python train.py --num_hidden_layers=8 --hidden_size=128 --num_attention_heads=3 --num_key_value_heads=3 --head_dim=32 --intermediate_size=512 --vocab_size=1024 --hidden_act="tanh_gelu" --norm="layernorm" --norm_place="pre" --norm_eps=1e-05 --positions="learned" --qk_norm=false --attn_scale=0.177 --bias="all" --tie_word_embeddings=true --parallel_block=false --extras=["capped logits"] --init="normal" --init_std_qkv=0.0153 --init_std_o=0.0153 --init_std_up=0.0153 --init_std_down=0.0153 --optimizer="soap_variant" --learning_rate=0.00527 --lr_mult_o=1.16 --lr_mult_up=0.821 --beta1=0.95 --beta2=0.95 --lr_head=0.0137 --max_grad_norm=2.0 --warmup_steps=200 --schedule="wsd" --decay_fraction=1.0 --decay_shape="pow" --final_lr_fraction=0.1 --batch_tokens=65536 --max_seq_len=512 --doc_mask=true --train_tokens=157300000 --max_steps=2401 --dataset="wikipedia_en"
Each number is 200 + 20 x the weight over the matrix's rms, rounded and kept within 0 to 999. Layers, rows and columns count from 0.

# layer 2 MLP up, 512x128, rms 0.101, rows 143-164, columns 64-127
241,188,169,216,202,245,213,150,169,210,197,222,226,193,187,201,224,200,186,219,213,233,217,185,192,203,209,180,213,190,222,180,242,158,182,212,210,176,214,209,181,163,194,162,246,178,167,192,208,185,161,187,186,173,216,195,204,212,201,192,141,181,185,181
210,243,191,193,220,161,179,228,196,219,202,235,190,211,193,204,183,202,219,194,205,210,214,198,205,194,208,190,199,238,185,215,204,200,208,205,204,196,175,220,179,191,217,194,215,179,193,161,177,190,189,194,184,214,198,198,222,163,238,204,180,171,214,231
232,206,229,217,164,246,192,191,199,197,210,192,176,223,230,211,203,173,198,205,195,199,184,201,205,198,160,200,202,226,203,201,212,222,196,172,197,201,187,203,180,154,182,198,199,217,158,207,174,209,188,198,197,206,178,173,221,227,189,187,202,203,196,217
206,184,191,179,197,222,196,234,212,169,213,198,241,194,211,189,229,192,213,178,207,178,151,192,165,168,205,160,208,175,202,236,231,212,195,196,195,195,210,202,207,211,170,181,188,182,186,205,198,187,188,163,220,205,154,234,223,227,190,200,221,213,192,160
188,216,220,217,167,209,203,222,218,262,204,193,218,224,200,213,203,186,190,207,216,179,243,187,162,233,228,194,158,209,236,191,180,203,210,194,163,164,179,194,188,239,188,209,193,184,228,217,199,185,223,217,204,204,215,169,187,191,216,185,182,167,222,196
192,204,206,182,149,236,224,225,197,179,199,216,219,214,224,193,188,201,203,191,190,193,180,230,202,211,180,210,207,215,232,192,195,237,194,193,229,184,184,198,199,221,202,171,212,189,182,201,200,200,198,208,170,200,207,220,234,220,204,216,201,180,182,197
184,169,175,181,211,225,193,216,198,183,206,193,198,211,180,196,210,181,234,215,185,187,187,214,211,219,176,214,216,164,240,198,221,223,194,191,196,187,176,217,223,169,206,226,178,226,248,235,182,203,228,217,169,180,220,223,182,208,177,192,162,192,158,198
216,183,184,187,226,222,202,196,203,222,198,200,217,202,185,208,168,200,223,210,183,211,224,177,217,220,186,186,232,217,206,229,224,176,217,198,188,173,205,166,217,195,186,179,182,202,214,146,206,202,219,180,208,240,208,189,213,190,229,205,202,193,216,201
203,212,187,197,206,207,207,217,218,169,180,219,138,185,207,211,208,174,214,208,226,198,188,180,191,187,196,194,183,180,208,229,183,209,161,216,181,211,195,196,193,196,189,204,167,229,170,194,200,213,219,226,200,209,230,189,204,197,215,203,179,197,194,202
199,205,216,194,209,169,229,227,212,198,210,191,207,201,196,216,211,244,193,170,194,209,224,231,193,195,264,239,209,191,230,205,210,216,210,170,152,225,199,203,200,177,159,195,212,168,193,220,213,192,221,179,178,216,240,198,210,149,182,171,216,183,183,191
205,196,190,183,220,207,189,223,185,216,205,197,167,202,220,234,209,176,230,163,183,167,195,200,202,227,235,193,168,204,195,223,175,196,150,206,193,196,208,179,165,220,190,215,230,168,225,197,205,211,190,206,192,196,218,199,197,169,202,194,175,182,250,208
216,169,237,188,227,214,197,170,208,222,199,215,204,176,219,225,247,220,211,194,240,193,200,201,217,229,239,206,189,182,198,166,174,160,213,221,220,164,186,192,212,182,192,197,172,182,226,212,187,176,198,213,182,202,221,176,173,180,241,225,200,176,190,243
198,193,195,189,229,201,204,228,192,217,180,230,189,194,194,167,211,201,194,187,192,216,202,196,182,225,189,183,201,204,192,202,196,184,205,207,204,223,189,201,204,244,191,182,211,181,212,185,228,173,192,185,205,224,199,218,163,227,219,169,187,227,209,205
172,210,207,179,183,229,196,210,239,238,235,220,156,212,215,213,217,202,175,200,193,211,194,204,160,195,176,162,209,194,213,184,199,244,218,179,204,187,216,248,169,205,231,198,214,174,218,163,190,226,207,188,257,193,162,188,215,164,183,183,186,228,200,184
209,201,210,176,203,181,232,240,184,217,202,202,172,209,212,176,204,208,222,167,190,153,201,193,252,216,214,234,170,201,224,169,191,235,181,205,169,178,210,193,205,244,211,184,208,214,181,205,198,188,209,214,201,198,165,223,190,211,218,201,199,164,200,170
197,190,213,201,227,207,208,208,205,195,186,216,207,163,212,214,186,175,223,212,201,212,208,231,209,221,199,195,199,192,199,180,202,236,198,181,199,207,222,226,192,178,186,183,193,184,219,205,229,224,175,223,193,195,205,191,169,205,200,201,184,220,159,190
205,195,157,206,185,201,214,216,186,164,199,228,165,213,215,176,180,214,203,193,214,230,185,180,195,213,193,197,220,186,226,162,197,205,177,197,230,213,190,155,181,193,174,221,222,195,182,186,215,198,205,197,215,201,199,186,182,216,187,224,200,197,202,187
173,200,181,187,191,224,207,201,223,192,191,200,192,195,201,176,216,188,201,182,179,196,274,200,165,214,212,188,220,171,182,203,224,210,171,190,187,185,223,244,213,215,190,232,181,195,184,207,193,198,200,193,203,198,169,216,236,190,188,188,199,210,182,213
177,201,230,201,174,196,191,208,211,204,159,188,174,184,222,193,227,198,204,173,237,219,212,203,214,197,237,172,203,212,247,201,203,159,212,194,194,162,241,233,192,176,221,220,203,229,201,198,207,204,198,200,224,168,219,160,192,221,191,188,213,179,180,198
192,177,184,215,180,181,162,212,166,180,198,212,225,203,198,184,193,194,233,189,166,238,250,194,176,247,222,219,168,181,189,205,212,248,205,210,227,199,206,212,176,207,247,182,217,180,187,215,210,239,188,239,202,187,200,213,183,204,191,198,184,186,193,277
218,206,185,206,167,196,174,175,209,203,202,180,162,215,188,185,246,186,198,209,186,202,192,189,217,161,201,237,204,185,185,183,175,238,243,226,172,224,201,202,149,191,190,198,195,215,173,204,248,181,240,212,194,226,220,194,178,226,183,212,186,243,203,246
203,165,174,202,202,171,215,187,203,205,154,188,203,226,213,237,233,155,210,204,225,157,213,158,193,221,212,168,226,187,214,200,218,182,176,235,160,210,225,225,232,163,205,203,191,206,207,225,235,207,175,199,197,218,187,204,196,179,181,200,212,191,216,215